config.toml
qk_norm = false
tie_embeddings = true
init_std_up = 0.0442
seq_len = 1024
Each number is 128 + 32 x the weight over its row's rms, rounded and kept within 0 to 255. Layers, rows and columns count from 0. The size above them is the row's rms in percent of the matrix's.

# layer 3 attention query, 128x128, rms 0.0822, rows 88-114, columns 0-127
size [147 127 119 154 123 145 113 144 125 125 121 130 157 139 134 128 129 137 122 119 128 120 117 115 114 113 153]
[[142 129 153 142 154 131 138  58  77 161 134 185 118 131 115 106 135 169 125 126 125 177 142 125 165 154 117 121  93 186 137 139 101 105  83 142  95  82  98  94  62 105 153 226 148  63  84 117 118 133 104 104 128 134 123 135 123 121 119 120 100 132  75 156 160 143  93  92 109 121 106  75 144 135 151 119 113  84  69 152 141 104  96 105 132 173 107 144 175 145  53 158 175  84 152 137 104  75 159 141 143 231 119 149 172 145 153 104 170 118 154  78 135 142 151 154  88 160 183 152 128 100 155 150 106 123 100 131]
 [149  73 146  92  98 134 164 140 118 117 102  90  63 128 119 116 164 119 153 141 145 138 153 164  94 135 109 146  86 124 148 142  71 109 176 115 169 206  82 171 141 141  65  65 137 145 155  92 170 137 149 170 124 139 166 109 157 107 174 148 139 105 141 111 127 111 126 117  96 102 107 141  74 162 118 133 155 118 189 130 123 157 134 139 173 128 129 153 146 117 155 148 100 112  57 150  50 101 176 165 127 111 107 168 113  89 158 123 178 125  86 100 126 140 109 122 111  85  68  82  80 153 141 169 203 171 168 177]
 [141 160  89 117 124 145 167 154 104 106  86 143 118 143 131 113 126 191 147 113 152 127 121 141 137 199  77 127 119 146 131  46 103 142 110 186 107 135  63 155  80 143 130 179 134 130 112  76 144  56 135 119 122 108 153  90 156  90 149 137 131 104 108 121 118 105  62  91 181 123 122 132 142 199 173 140 105 137 132  52 129 165  87 117 144 146 101 176 149  98 107  91 141 112 140 170 106 141 194 106 105 170 136 106  99 207 160 137 118 122 107 162  98 132 168 120 109 121 184 167 160 173 109 115 163 126 178  67]
 [ 70 139 121 106  96 144  94 148 175 137  87 215 124 100  94  92 156 125 136 136 100  73 131 125 159 166 114 158 156 142 139 102 165 117 109 166 156 124  81 107 163 117 107 152 158  94 126 139 197  13 122 133 152 162 101 129 135 119 136 130 133 145  95 160 130  92 127 158  90 130 156 146  99 145 114 124 141 143  94 131 138 147 147 106 160 153 138 191 125 126 114 124 102 164  91  66 101 110 153 147 157  88 108 125 129  98 132 164 135  79  40  65 119 196  58 108  98  95 163 140 146 153 186 109 175 159 117 137]
 [ 98 146 103 105 150 100 131  61  83 111 168 122 177 148 117 131 191 114 143 145 109 159 141  87 157 177 122 111  55 112 108 151 156 120 123 174 103 112 108 137 138 134 135 128  64 136 143 141 111  91 123 152 173  99 146 130  90  54 152 129 105  96  76 146 129 172 140 104 160  91  93 152 105 140 130 100 140 110  69 119 117 152 168 110 154 124 124 175 105 106  83 194 189 111 168 124  30 118 171 160 137 156  93 119 155 142 224 134 182 129  92 115 203 145  88 138 155 139 100 129 145 150 150 140 125 109 133 142]
 [107 149 106 135  90 132 121 133 109  82 130  93 167 154 150 125 150 101 125 148 213  50 113 119 117 140 131 137 128 101 102 100 147 109 156  93 150 168 123 125 167 150 149 138 106 157 135 161 141 128 118  97 150 128 118 109 218 130 153 118 194 109 172 120 164 124  67 108 137  91 176  86 104 113 165 128 118 147 150 112 148 115 162  92 125 133 136 140 103 151 202 126 130 152 140 140 131 163 124 160  70  45  85  85 109 118  98 171  82 194  58 141 103  92  76 160 193 149 116 154  69 137 129 154 132 168 129  71]
 [100 116 136 156 117 151 117 177 177 132 160 134 138 161 196 127  63 132 140 114 164 121 149 138 106 120 178 113 117  81 113 155 169 132  85 152 143 136 125 147  77 100 101 114 122 174 120 114 155 154 148 132  77  95  94 165  48 139 132 125 115  96 192  89  64  79 168 103  64 166 115 167  93 100  65 143 145 145  93 127 100  90 127 114 202 102 158 121  87 130 167  96  99 171 171 137 205 117 116  79 173  96 149 103 153  73 112 162 158 165 117 146 108 138 138 167 147 142  94 129 145 135  88 128  96 163 132 138]
 [185 133 128  99 156 145 121 114 107 134 140 164 164 164 158 124 142 146 132 113 147  73 152 185 149  93 152 158 152 120 156 164 120 126 140 127 162 122  78 156 111 137 126  82 189  87 166 163 126 130  98 147 143 154 111 155 122 113 109 121 200 100 106  85 142  91 137 156  78 127 144 114  82  51 164 136 119 103  87 157 109 115 125 107 129 129 178 112 119  82  87 197  71 147 100 127  92 115 145 203 128 128  71 173 176  86 123 159 147  77 125  63 145 207  76 150 154 124 119 121  95 124 133 147 172 117 113 199]
 [146 154  94 177 115 227  84 145 123 166 196 139  86 162 155 117  98 135 131 114 137 181 178 200 133 115 104 152 165 156 134 103 128 187 125 116 100 115 101 111 115 109 141  80 159 102 109 146 142 153  80 104 148 120 106 142 175  45 151 109 178  96 169 119 131  78  84 190  89  95 150 117 155 137 171  99  81 113 119 130 115 107  96 131 123 164  96 101 153  44 146 108 101 119 104 141 137 124 126 136 109 140  90 149 130 118 102 123 102  64 131 163 106 160 160 171 120  96 171 121 118 118 140 127 178 151 185  85]
 [153 112 155 160 174  73 131 143  53 138 103 122 135 167 128  97 106 147 134 167 141 145 145 158 119 149  86 130 126 156 149 158 107 135 161 125 115 129 108 209 102 108  86 133 120 132 123  55 105 184 122 116  68 105 168  82 171 106 104 108 156 116 144 145 169 109 145  96 101 101 151  86 151 137 166 152 123 133 122 102 118  90  94  67 130 122 104 115 164 170 107 113  49 130  75 168 151 123 192 199 103 147  87 183 166  65 122  93 175 126 184 102  77 129 127 109 134 140 156 131 118  69 159 118 119 121 119 184]
 [146 121 137 183 135  79 121 158 123 159 110  79 153  99 140 173 114 126  99 112 146 162  95 167 157 107 127 128  86 193 156 149 119 117 112 127  80  76 121 138  77 144 133 193 145 115 146  72 104 142 122  93  78 168 111  90 140 150 109 131 129 191 164 165 185 156  97 123 151 171  71 128 155  92 152 132 108 118 162 159 116  96 140 188 109 147  95 100 180 115 109 110 115  54 154 121 157 111 135  52 114 157 131 167 101 166 133  85 154 106 176 163 147  85 208  89 129 117 162 156  90  81 136 101 108 120 147  80]
 [172 114 105 128 114 125 113  83 118  54 124 121 140 195 169 128 122 157 182 136 132 129 129 164 120 152 147 127  60 154 133 109 137  94 156 124 170 157 116 179 118 202  97  66 126 117 141 122 149 140 132 161 141 148 152 164  87 106 122 153 120 100 106 129 172 166 108 150 143 151 138 147 147 105 145 130 154 117  52 125 107 105 140 150 121  82 219 151 157  61  97 178 147 124 131 120  71  60 141 154 164  88 144 126 127  91 151 173 180 132 111  77 103 130 102  75 145 166 138  86  88 105  83 162 193 142 124 169]
 [113 170 151  97 143 109 142 111 124 165 103 123 154  84  62 123 113 118 126 103 114  45  58 155  12 120 169 116 159 101 112 143 170  97 152 167 143 149  95 149 133 107 168 169 160 140 131 109  94  89 152 122 148 105 166 145 117 176  85 144 123 151 152  85  63 111 165  77 158 102 139 159  80 148 136 194 130 165 169 135 132 135 157 115 160  99 124 152  98 169  96 126 131 166 122 120 183 199 133 133 129  85 167 108 100 167 124 132 105 150 101 109 139 160 160  84 129 137 121 147 165 141 151  64 153 122  74 125]
 [102 144 122  95  79 183 106 163 136 108 136 141 138 125 138 103 131 116 157 108 173 101 145 127 143 161 115 190 120 150 141 110 102 107 171 125 133 150 102 114 153 148 106 128 161 117 141 153 199  87 129  81 139 131 122  96 208  89 156 134 198 113 163 116 144  82  82 152 122 113 135 113  91 154 176 113 126 101 120 122 107 104 155 103 132 152 111 187 110 121 180 137 141 105  59 135  65 124 205 130  81  70  91  81 125  93  92 187 123  85  49 130 130 111  78 119 142  83 169 164  59 119 111 143 164 162 155 135]
 [126  79 134 103 127  87 182 181 174  74 145 156 148 142 139 165 134 166 104 168 124 132  88 117 145 118 214 147  96 147  89 168 114 146 119  90 171 108 115 125  77 151 130  64 105 169 170 126 119  98 115  90 131 127  98 167 161 208 125 121 112 114 161 131 135 147 148 105  42  98 147 163  77  44 140 127 102  94 120 169 145  68 107 150 159 144 135  87 151  79 132 163  95 154 157 128 122 110 106 163 141 142 145 122 128 163  73 134 160 138 170  99 118 158  70 169 129 160  97  86 115 101 168 144 121 124 120  86]
 [ 76 106 120  63  89  69 134 128 140  85  98 120  84 125  54  93 162  84 119 131  99 150  54 126  82 150 159  97 100  62 137 126 135 121 147 159 134 185 138 173 165  59  87 125 122 147 118 137 171 120 180 162 153 117 121 109 144 130 116 145 134 160 140 120 121 162 116  70 172 148 117  97 140 102  96 135 148 179 126 118 107 137 143 110 131 140 122 181 119 193 165  98  91 159 106 143 170 160  80 117 132  58 156  76  94 134 150 113 148 169 138 117 144  63 113  99 162 161 106 125 125 148 187 182 150 177 148 126]
 [104 126 140  94 114 141 112 159 184 112 201 157 121 126 129 120 113  86 120 127  96  90 149  39 155 199 105  97 171 102 129  99 163 137 132 113 121 100 146  89 184  80 143 135  89 131  87 106 183  74 138 125 139  60  98 114 157 159  95 114 168 179 209 172  77  89 189 124  92 124 159 116 176 184 146  98 102 128 162 152 177 109 139 103 133 163 118 132 119 191 129  87 161 157 106 114 161 148 129 111 150  81 185  90 194 152 128 149 119 129 124 124 138 142 107 117 111 137 149 140 132 109 146 110  79 133 139 112]
 [136 114 145 162 167 181 152  95 111 180 149 132 132 156 164 126  62 131 136 118 156 131 176 174 146  95 128 197 124 154 106 135 102 137 119 135 106 118 165 103  76 105 158  88  86 111 121 136 119 206  99 107 114 106 107 169  58 130 118  70 137 126 146  63 121 127 144 155 110  99 123 153 196  84  81 124 138 125 100 150 117  88  79 162 108 129 104  58 146  88 133 146  96 100 112 116 193 108 106 173 183 165 130 148 161  68 164 136  91 142 184 146  94 125 175 154  66 152 109 128 171 143 105 143 109 129 140 174]
 [101 164 218 105 125 164 113 107 164 169 142  95 136 103 171 148 115  93 133  68 111 131 167 125 137 122  90 152 133 170 136  79 107 113 109 156 126  99 171 140 174 149 139 184 184  90 137 119 160 163 151 107 113 168  84 164 113  64  91  99 112 167 154 188 127  77 105 127 142 129  83  89 126 153 153  94 121 126 118 115  81  91 123 146 105 178  76 178 131 138 159  62 127  25 127 166 161 149 101 171 139 139 113 117 174  92 124  97 106 119 117 129 179 109 112 102 126 144 180 147 111 170 133 104 118 142 166 163]
 [117 133  46 113 148 142  69 112  99 100 110 121 175 115 106 121 113 141 145 136 150  56 189 131 110 180 106 222 109 190 137  90 113 108 137 113 126 163 119 147 182 123 116  74 139 131 171  36  94  95 125  96 161  99 161 156 153 133 118 123 168 177 143 131 167  94 137 149 131  71 117  92 133 170 145 148 127 135 163 117 160  75 159 187 149 113  98 126 151  88 159 116 155 128  87 145 137  84 145 147 128 107  39 151 133 103 112 140 166  96 140 111 106 112 122 175  99 136 142 165 107 123 174 100 171 156 103 144]
 [101  88  93 154  80 136 147 177 142 136 111 197 144 145 118  63 109 155 108 133 160 102 137 164 122 154 125 141  89 191 110 179 151 115 108 102 163 187 108 166  88 134 108 132 135 167 140 114 106 103 146 163  88 142 101 135  80 138 137 127 143  71 130  93 107  98 162 128  56 155 107 153  80 106 128 174 140 159  77 155 121 114 111  90 213 101 175 102 110 116 152 177  98 108 109 109 104  71 212 125 171 157  94  93 135  49 111 144 143 109 125 129  82 158 157 102 129 127  97 163 123 137 102 140  91 146 128 186]
 [125 170  92 144 107 198 101 132 163 116 184 136 162 114 145  97 147 103 111 110  69 108 156 116 101 133 157 125 158 123 108  71 178 139 118 105 134  56 114  47 210 160 173 157 123 117 124 130  93  49 105 101 160 138 159 154 142 108  87 114 154 150 137 124  98  76 127 138 120 108 135 151 106 150 155  69 134  92 144 148 128 126 173 203 155 155 104 161 119  69 105 177 174 120 152 121 105 121 135 112 126 117 153 118 115 197 152 185 145  74  55 140 176 137 123 136 121  96 143 146  99 124 115 103 164 128 156  86]
 [134 119  79 142 185  74 139 130  91  92 141 121 135 150  67 149 178  97 145 183 150 146  95 109 132 197 115 104  51  88 137 147 121 131  92 158  84 134 116  92  89 106 137 111  95 139  99 168 118 106 118 124 107  97 132  59 148 142 103  89 144 143 148 150 167  87 164 100 158  89 107 113 180 141 123  96 108 135 194 155 169 141 125 112  85 134  59 132 140 179 131 133  99 136 108 164 160 110 152 139  81 145 130 114 134 165 164 113 144 194 127 168  79  42 139 101 159 155 158 175 143  70 151  78  99 114 120 141]
 [191 172 171 134 198  98 135  68 125 139 175  83 140 167 181 165 120 117 113 168 104 224 139 121 120 127 135 108 110  79 137 114 134 104 118 137 128  72 103 172 104 130 101 193 132 146  67 122  80 194 106 134 102  80 168 105 103 130  75 105 122 123 144  73 107 123 170 141  99 128 138 166 136  92  99  85 156 157  98 103  84 109  69 137 106 134  89 127  85 108  90 129  77 150 204 171 181 108  97 162 158 150 139 157 120 100 129 139 123 168 111 137 161 150 113 151 133 154 123  88 118 108 116 104 159 134 121 146]
 [167 104 172  90 150 102 135 115 165 129  66 177 117 110 157 140 131 132 168 146  92  99 111 100 130 113 124  90 138 130 129 148 113 133 103  88 157 101 115 162  83 162 160 124 135 115 170 151 105 140  69 178 112 185 135 166 109 188 121 156  89  66 114 160 111 105 172 151  77 116 167 159  87  99  81 169 140 128  40 130  89 110 136 134 150 119 189 139  94 133  68 134  93 141 188 102  91  93 119 174 155 148 152 167 143 119  80 180 164 128 139  97 111 165  60 134 161 160 108 106  89 111  59 132 155 127 106 146]
 [141  82 141 136 172 119 188 114 190 165  79 108 112 110 126 108 148 135  96 127  96 157 157 114 129 154 107  95 124 219 145  84  67 119  93  76 117 100 124 151 159 161 151 199 125 141 127  77  88 174  81 145 121  98 136  91 113 155  98 144 104 123 197 131 122  85 123  97  71 114 133 111  62 189 151 139 115 126 131 153 133 111 107 129 179 166 102 126 126 133 111  81 142  94 139 105  89  77 127 124 129 162 120 131 184 159 151 127 184 129 113 100 192 101 155 155 111  93 121 150  56 107 104 120 114 146 184 179]
 [120 162 125  53  54 146 106 124 165 102 128 102 154 118 157 130 126 114 162 103 148  28 128  97  50 146 132 157 134 130 103 103 144  96 154 144 155 121 103 125 165 200 144  82 161 124 141 175 111  65 151 121 163 152 139 149 173 148 139 161 134 139 177 139  88  87 132 157 149 124 135 155  64 122 162 176 110 164 162 108 112 111 173 145 118 103 170 161  81  77 181 129 167 124 124 120 108 164 150 134 120  41 144  97 125 133  97 161 100 111  69 146 146 141 113  75 134 125 140 134  85 160 113  79 132 145 138  74]]
# layer 3 attention key, 128x128, rms 0.0798, rows 88-114, columns 0-127
size [147 117 122 142 118 139 113 134 112 130 111 133 139 121 141 118 117 126 124 116 130 133 132 122 107 113 144]
[[ 79 197  65  72 127 165 111 109 109 106  99 142 202 129 176 142 158  72 131 162 125 169 123 157 194 105 130 123 114 167 131 167 136 133 138 171 112 120 142 132  90  87 152 129 185 108 138 127 181 153 137 140 144  84  83 145 118 175 146  98 136 125  70 153 142 197 140  77 126  94 154 142 132 101 123 145 119  70  72 136 143 150 111  86 119 105 156  52 135 124  98  90 170 135 118 181 104 174 112 122 126 158 139 135  81 133 129  69 176  92 128 102 117 164 123 117 124  94 129  96 170 107 107 195 130 143 179 160]
 [176  96 166   7  88  81 146  78 173 132 108 101 121 154 134  93  81 127 108 178 158 127 144 146 111 165 136 112 112  99 166 109 132 102 119  91 120 176 111  87 149 182 166 144 115  71 164 132 121 117 109 111 169 151  66 131 180 108 153 128 143  79 126 114 180  89 127 169  76  67 101 202 137 170 145 102 114 142 136 140 142 117 112 155 121 134 134 122  75 167 165 178 151 137  94 133 162 128 173 136 149  61 147 144 105 137 107 142 159 105 102 130 107 108 163 137  81 109 145 125  92 136 137 133 198 152  97 142]
 [107 136 146 123 112  67 162 119 109 124 114 142 146 160 117 140 126  97 132 148 116 105 130 175 141 135  68 134  99 161 135 128  84 121 119 175  98 175  82 125  64 157 153 140 172 182 186 142 108 157  85 211 159  61  85 105 197 124  69 129 100 149 109 169 115 132 146  79  49 123 106 128 135 149  67 208 109 134 145  83 142  83 140 128 129 134 164  75 138 171 135 117 152 133 129 126  78 152 142 152 121 118 151 107  91 118 139 100 133 107 144 132 105  75 177 183 124  92 143  97 155 149 122 178 170 104 111 174]
 [145 120  61 156 123 186 129  97 158 135  84 157  97 106 161 116 146 159  80 145  72 154 134 133 175 147 158 126 128 111 101 152 151 178 183  76 149  90 139  60  91 119 157 200 147 108 119 139 134  60 110 149 136 128 140  79 183 188 118  74  80 123 126  87 135  90 161  90  99 115 131 141 168 172 136 167  99 119  89 106 153 101 125 136 137 165 153 188 138 141 170 119 119 101 123 125 168 137 127 148 192 141 148 162 132  56 157 123 115  89 139 120  60 131 186 132 111 132 166 143  92  87 127 108  96 136  80 141]
 [108 171  83  85 153 149 124  93 111 163 151  83 190 157 152  93 130  66  72 153 130 114 140  92 120 117 146 150 119 125 122 158 120  86 171 197 124 115 128 138 110  66 154 103 120  97 103 190 139 125 100 117 171  91  93  92 135 186 140  93 135 105  80 127 105 193 166  82 117  92 149 135  80 125  92 173 140 127 110 156 167 172 136 174 172 198 109 100 134 174  63  96 127 133  74 145 158 193 108 138 100 134  75  96 100 135 132 167  95 150 143 109 158 120 121 141 125 158 145  86 103 144 192 127 131 114 156 113]
 [110 133 169 131 163  56 154 171 119 112 138 127  51 154  88 133 150 133 112 133 137 106 142 133 132 109 104 163 109  31 100 119  75 144 139 138 109 127 135 126 104 131 151  96  87 144 117  94 158 102 135 151 108 119 200 129 156 106 137 146 137 187 215 150 122  73 112 175 141 113 132  54 132 116 106 142 140 112 152 147 114 155 148 112 115  78 136 134 108 146 149 108  95 129 135  78 147 133 116  89 116 151  85 201 145 118  38 166 128 180 179 194 110 116 109 138 155 159 131  98 137 106 133  72  62 108 162  93]
 [197  91 160 194 122 107 112 144 122 111 101  92 130 111 153  90 160 152  64 105 125 155 179 136 109  96  71 109 118 113 176  84 138  65 108  95  69  67 145 147 150 120  97 132 170 139 118 147 114 117 174  84  87 141 134 114  75 131 127 168  85 177 107 151  81 153 125  80 131 135  94 122 138  88 119 156 104 187 100 107  87 111  84 164 142 212 113 121 143 112 124 129 101 175 168 112 161 136 148 104 165 127 185 145 152 136 150 114 110 124 159 188 118 170 143  95 124 195  74 121 123 100 163 121  82  99 118 127]
 [202 154 143  79 108 125  86 126 109 100 151  82 131  99 176 131 152 153  91 181 100  98 116 113 128 156 176  92 135 165 112 170 124 175 108  73  92 124 145 131 157 124 160 171 151 114 164 114 142  65 126 100  82 165 103 125 130  55 121 173 112 113 159  89 152 128 110 117 140 119 148  91 152 143 188  99 174 143 143 141 195  49 145 103 142 135 141 133 128 118 152 149  84 132 114 148 177 149 153 113  84 133  99  88  90 150 125  85 142 150 202  67 119 106 159 118 148 182 122  99  52 151 116  90 169 133  92 141]
 [209 147 116 116 154 136  87 160 147 107 153 125  86 185 153 158 169 131 172 126  75 111 119 151  98 131  53 105 139 155 150 116 105 179 118 141 127 176 142 100 130  89 143 131 123 154 130 168 144 130 167  88 134 147 187 142 129  94 100 123 178 154  85  95 171 113 109 107 131 150 128  56 194 106 158 173 124 139  96 119 156 120 122 104 118 119 189 129 151 174 130 148 120  79 115  54  87 102 119 151 145 178 144 120  99  91  38  81 124 132  98 120  86 126 126 127 131 149 110  24 139 128 106 160 159 123 154 110]
 [150 138 118  48 111 107 128 123 108 155 160  83 148  60 158 162 105 120 151  91 120 144 154 151 152 158 150 133 143 102 157 169 148 145  66 102  98 130 162  44 182 164 149  98 189 123 158  95 142 124 116  75 169 156 117 208 103  92 111 142 143 154 127 120 162  93  89 112  93 125 120 118 156 129 153  96 115 164 167 120 155  38 130 107 115  83 163  79 150 173 106 149 113 150 132 164 145  58 132 103 119 133 112 152 119  84 129  72 182 196 127 124 128 124 164 144  85 120 121 160 126 162 101  74 118 141 113 147]
 [120  75  93 172  86 133  94 146 150 147 120 165 116 140  79 115 144 108 147 122 111  72 118 144 171 147 170 130  92 124 103 146 162 140  97 180 151  66 176 141  99 150 147 112 157  93  95 124 125 169 127 146  98  57 122 154  57  98  97 106 163 109 124  99 153 128 101 128 104 207 125 108 119 143 172  85 133 179 152 108 167 136  96  68 148  95 180 135  99  57 111 131 142 161 118 167  58 133 137  94 122 157 126 183 142 115 132 106 153 152  90 112 119 107 160 100 118 156 145 151 216 105 149 130  89 166 177 173]
 [176 141 199 136 114 167 124 171 116 134 123 102 165 129 126 127  84 120  97 207 177 136 135 136 176 123 142 126 132 175 147 147  92  91 165 134 117 166 117 107 109 212 150 108 134 185 147 146  85 120 144  91  75  84  86 134 118 125 137 159 173 136 136 122  97 175 122 127 163 109 121 160 113 164 132 151 123 134 156  88  96 128 162  93 124  90  79 138 135 120  98 152 111 160 124 142 103 128 124 117  88 137  62 103 114  62 174  98 125 112 168 107 102 117 196  61 145 145 103 107  24 164 143  85 189 144 103 138]
 [151  95 137 131 159  87 155  79  79  79 118  85  79 116 116 157  96 141 167 144 106 182 152 127 105 123 166 103  91 131 117 114 130 149 133  90 142 112  79 159 162  80 142 174 153 118 173  85 133 135 112 147 114 146 129 109  99 157 150 154 106 155 147 139 121  77 148 206 127 209 134 148  87  66 128 129 100  67 110  68 121 134 116 111 150 115 146 125  92 143 146  70  91 172 119 185 119 193  97 156 144 142 136 138 148  92 179 126 138  96 173  68 124  97 164 211 104 116 110 152 167 139 111 106 117  89 144 185]
 [165 145 189 104 104 111 167 140 150  94  94 114  93 165 136 127 130 120  97 121 160 109 102 119 153 173 178 157 145 127 114 130 132 145 151 160  86 128  96  89  76 175 206 101  82 128 149 157 120 107 144 109  98 146 157  35 191 114 132 104 128 118 128 157 198 125 106 139  91 102 149  86 146 128 145 138 109 118 175 151 144 159 123  49  91 126 137 172 116 209 132 135 114 118 158  84  92 128  63 133 129 153 112 180 107 124 117 144 169 131 140 151  45 122 184 144 126 117 164  70 130 100 128  57 141 111 107 123]
 [ 81  95 206  89 123 204 107 116 169  83 133 104 124  95 151 128 164 132  83 142 158 116 124 130 117  94 163  94 104 114 112  91 111 130  77 145 115 119 164 162 110 142  90 134 103  90 146 155 158  95 189 115 143 113 126 186  96 108 154 101 134 124 166  75  90 116 129 148 167  71 104 133  77 141 169 118 102 113 120 116 145 103 112 179 174 113 112 148 136  78 168 135 191 116 113 196 185 144 169  82 193  83 133 140 121  62 105 131 124  74 125 133 185 153  92  99 120 179 143 134 105 148 168 141 152 177 127 131]
 [159  76 147 140 115  32 121 111 130 225 177 147 139 151  85  77  85 111  81 133 154 135 147 138 107  62 114 106 127 119 142 104 134 119 127 152 160  93 107  81  93 135 103 140  93  95 151 178  94 195 112 156 188  92 113  90 114 119 138 121 123 145 129 113 137  88  70 181 142 128  82 175 157 155 100 121 125 122 175 103 132  77 157 152 119 185 116 160 103 151  85 137 134 123 155 109 127 154 182 121 174  89 127 144 141 124 141 137 147 118 112 205 139 109 154 102 155 125  88 172 147  92 203  86 119 125 114 145]
 [ 80 150 129 135 214 108 127  91 106 100 122 169 172 119 185 157 149 152  94  50 174 156 184 135 124 112 106 128 107 108 169  78 197 115 136 103 128 147 125  95 119  98  84 161 113  99 117 144 148 109  82 123  95 123 133  96 159 152 144 114 104 125  95 183 100 120 160  91 105  84  96  96 116 133 102 104  99 143 117 202  98 200 143 126 151 187 143 110 168 127 108 124 101 121 164 123 139 136 106 191 161 138 134 155 109  89 118 131 193 134 126 130 114 152  96 174  67 148  69 147 117 124  96  97  87  49 129 121]
 [162 179 139 133 101 140  77 145 144 135 203 148 168  96 164 139 132 178 172  59 126 191 139 107 115 110 105 108 124 198 191 118 132 135  58 119 137 105 150 125 137  74 123 100  80  77  75 123 130 112 168 105  55 155 105 174 141 114 154 136 134 143 122 107 137 157 106 126 156 123 109 149 158  99 135  95 155 125  21 107 115 100 122 134  66 172 137 138 131  66 101 151 123 113 110 142 159 134 101  91 168 141 149  85 145 139 129 138 151 117 184 153 136 138  77  71 152 150 129 127 126 130  98 195 160 141 146 100]
 [ 69 159 124 150 127 115 110 158 149 167 114 144  98 140 150  93 123 143 147 112 157 104 135 102 107 124 113 154 137 113 136 163 131 173 134 149  97  99 139 115 146 142 160 147  63  87 113 201 105 105 131 130 127  68 167  96 142 183 139 105 125  81  78 165 154 135 132 133  72 130 162  28 166 138 125 121 109 140 163 117 134 167 155  53  98 186 123 105 143  49  88  65 122 117 130  82  37 147 127 128 124 142 126 151 135 192 134 161 118 169 108 164  96 124 135  92 130  63 176 160 170 131 131 163 116 119 156 154]
 [171 158 102 119 171 202  71  92 105 145 150 152 124 108  90 175  86 137 140 151  74 145 145 117 106 149 146 105 113 113 129 116 119 162 131 172 159 130 146  95 205 121 157 133 169 129 154 121 162  80 190 123 105 131 136 146 167 143  82  87 148 114 192 102 147 103 101 129 149  93 113 125  58 120 164  86 104 119 121 109 139 123 139  71 123 113 154  80 109 141 133 114  75 123  51 113 117  48  88 103 169 151 118 159  90  45 121 140 172 180 173 100 111  88 142 114 110 123 131 146 119 160  93 146 104 136 126 189]
 [177 122 136 141  98 113 175 132 130  75 143 100 200 108 176 113  88 142 117 124 103 162 214 123 132 152 175 120 127 142 131  70 142 100 156 116  91  76 165 175 126 149 125 116 156 195 137 102 118 116 126  46  74 131  30 165  90 110 145 107  58 181 130 126 136 106 117 149 165 144 102 161 103 144 151 145 127 108  89  87  94  57 130 147  87 119 129 181 114 133 150 161 134 114 151 152 139 106 117 109 137  90 179 144 141  95 128 142  85  71 170 142  92 167 100 115 104 176 109 113 111 112  96 135 119 157 128 142]
 [166 172  77 169 176 139 155 128  56  88 137 133  90 159 139 165 155 108 132 126 130 125 166 118 130 150  64 156  96 117  96 134 140 136 154 141 112 127 116 129 145  86 106 164  90 145 151 126 138 128 182 135  82  89 182 121 143 167 139  99 121 123  99 129 117 129 158 117 136 148 134  84 119 160 117 144  98 129 106 101 140 235 154  87 207 154 127  91 137 121  97 141 123  93 105 105  88 137  64 184 134 158 103 123 140  71 101 140 102 107 146  47 125 130 129 148 100 127 116  53 107 192 142 141 150 135 227 114]
 [123 122 130 107 112 137 119  99  69 129 170 134 164  86 173 161  90  78 155 124 116  92 125 126 122 134 102 201 140 154 128  79 171 125 112 170 118 106 118 142 134 119  92 111 167  65 135 117  85 138 159 159  97 152  86 170 107  80  82  93 166 149 125 102 112 110 114 132 121  68 112  71 125 171 157 106 120 180 139 145 153 133 136 166 103 211 165  83 181 155 103  60 127 108  89 166 162 127 152 117  90 174 142 148 141  79  86 101 158 198 123 152 156 103 144 125 139  80  82 148 193 141 134 128  89 172 105 117]
 [137 211 131 104 183  85 118 145  85 152 108  81  83 126 143 180 164 101  86 102 100  86 146 160  91 115 100 128  84 107 154 155  71 126  98  98  95 155 143 145 156 113  83 179 158  79 149 114  98 144 173 120 123 107 154 149 135  91 160 147 150 129 110  74  78 148 124 109 136 108 133  99 173 118  85 152  65 188 122  77 104 105 144 154 191 169 125  78 176 101 142 164 130 165 129 137 165 119 171 165 100 115  93 118 166 123  92 136 122 169 133 109 197 128 142 136 153 148  82 137  92 119 194 142 170 139 142  87]
 [116 130 152 134  79 138 158 150 120  76 149 107  75 136 136 131 160 147 154 123 120 108 128 164 126 115 151  70 171 118  85 146 177 178 101  96  88 153  94 199 117 165 185 200 174 123 123 155 151  61 155 139  90 109 100 152 133 139 138 129 127 177 115 128  70 106 141 122 130 155 151 151 109  91 144 161 106 121 146 132 124 106 124 137 167  84  86 165 183  84 176 183 158 154 144 103 107  82 164 103  98 133 125 111 116 123 117 120  42 131 162  94 183 140 141 114 135 137 110 155  57 151 136  57 136 134  43 138]
 [120 176  96 133 158  91 179 112 124 123 145 101 106 137 117 155 142 166 136 114 139 150 188 125 111 135 135 139  99  78 141 115 164 122  85 140 118 149  93 143 148 137 163 165 143  77  80 108 167 166 162 142 123 127  74 151  81 101 179  92 112 106 109 115 175 122  93 123 104 110 167 139 107 197 146 119 100  86  89 156 101 152 137 112 132 150 109  27 106  71 137 143 123 140 112 133  36 125 187 149  58 130 188 150 148 151  89 132  74 129 119  72 148  88 150 128 101 103 162 176 143 166 125 123 105 113 129 209]
 [131 128 205 105 145  78 131 138 120  78 109 130  89 164 154 135 108 154 158 145 153 112 141 114 126 162 146 167 132 112 122 111  72 157 179 105  88 112  96 190  73 199 182 170  99 167 129 146 120  84 123 130  39  75 154  88 178 139 138  89 161 151 151 153  96 104 173 182 119 137 106  89 110 123 140 102 122 120 165  92 143 166 149  82 122  86 125 196 119  95 159  84  93 154 156  98  61 147 105 153 128 153  79 143 151  76 143 177 110 163 139 111  99 103 160 163 134 117 146 131 124 135 142  96 121  79 102 141]]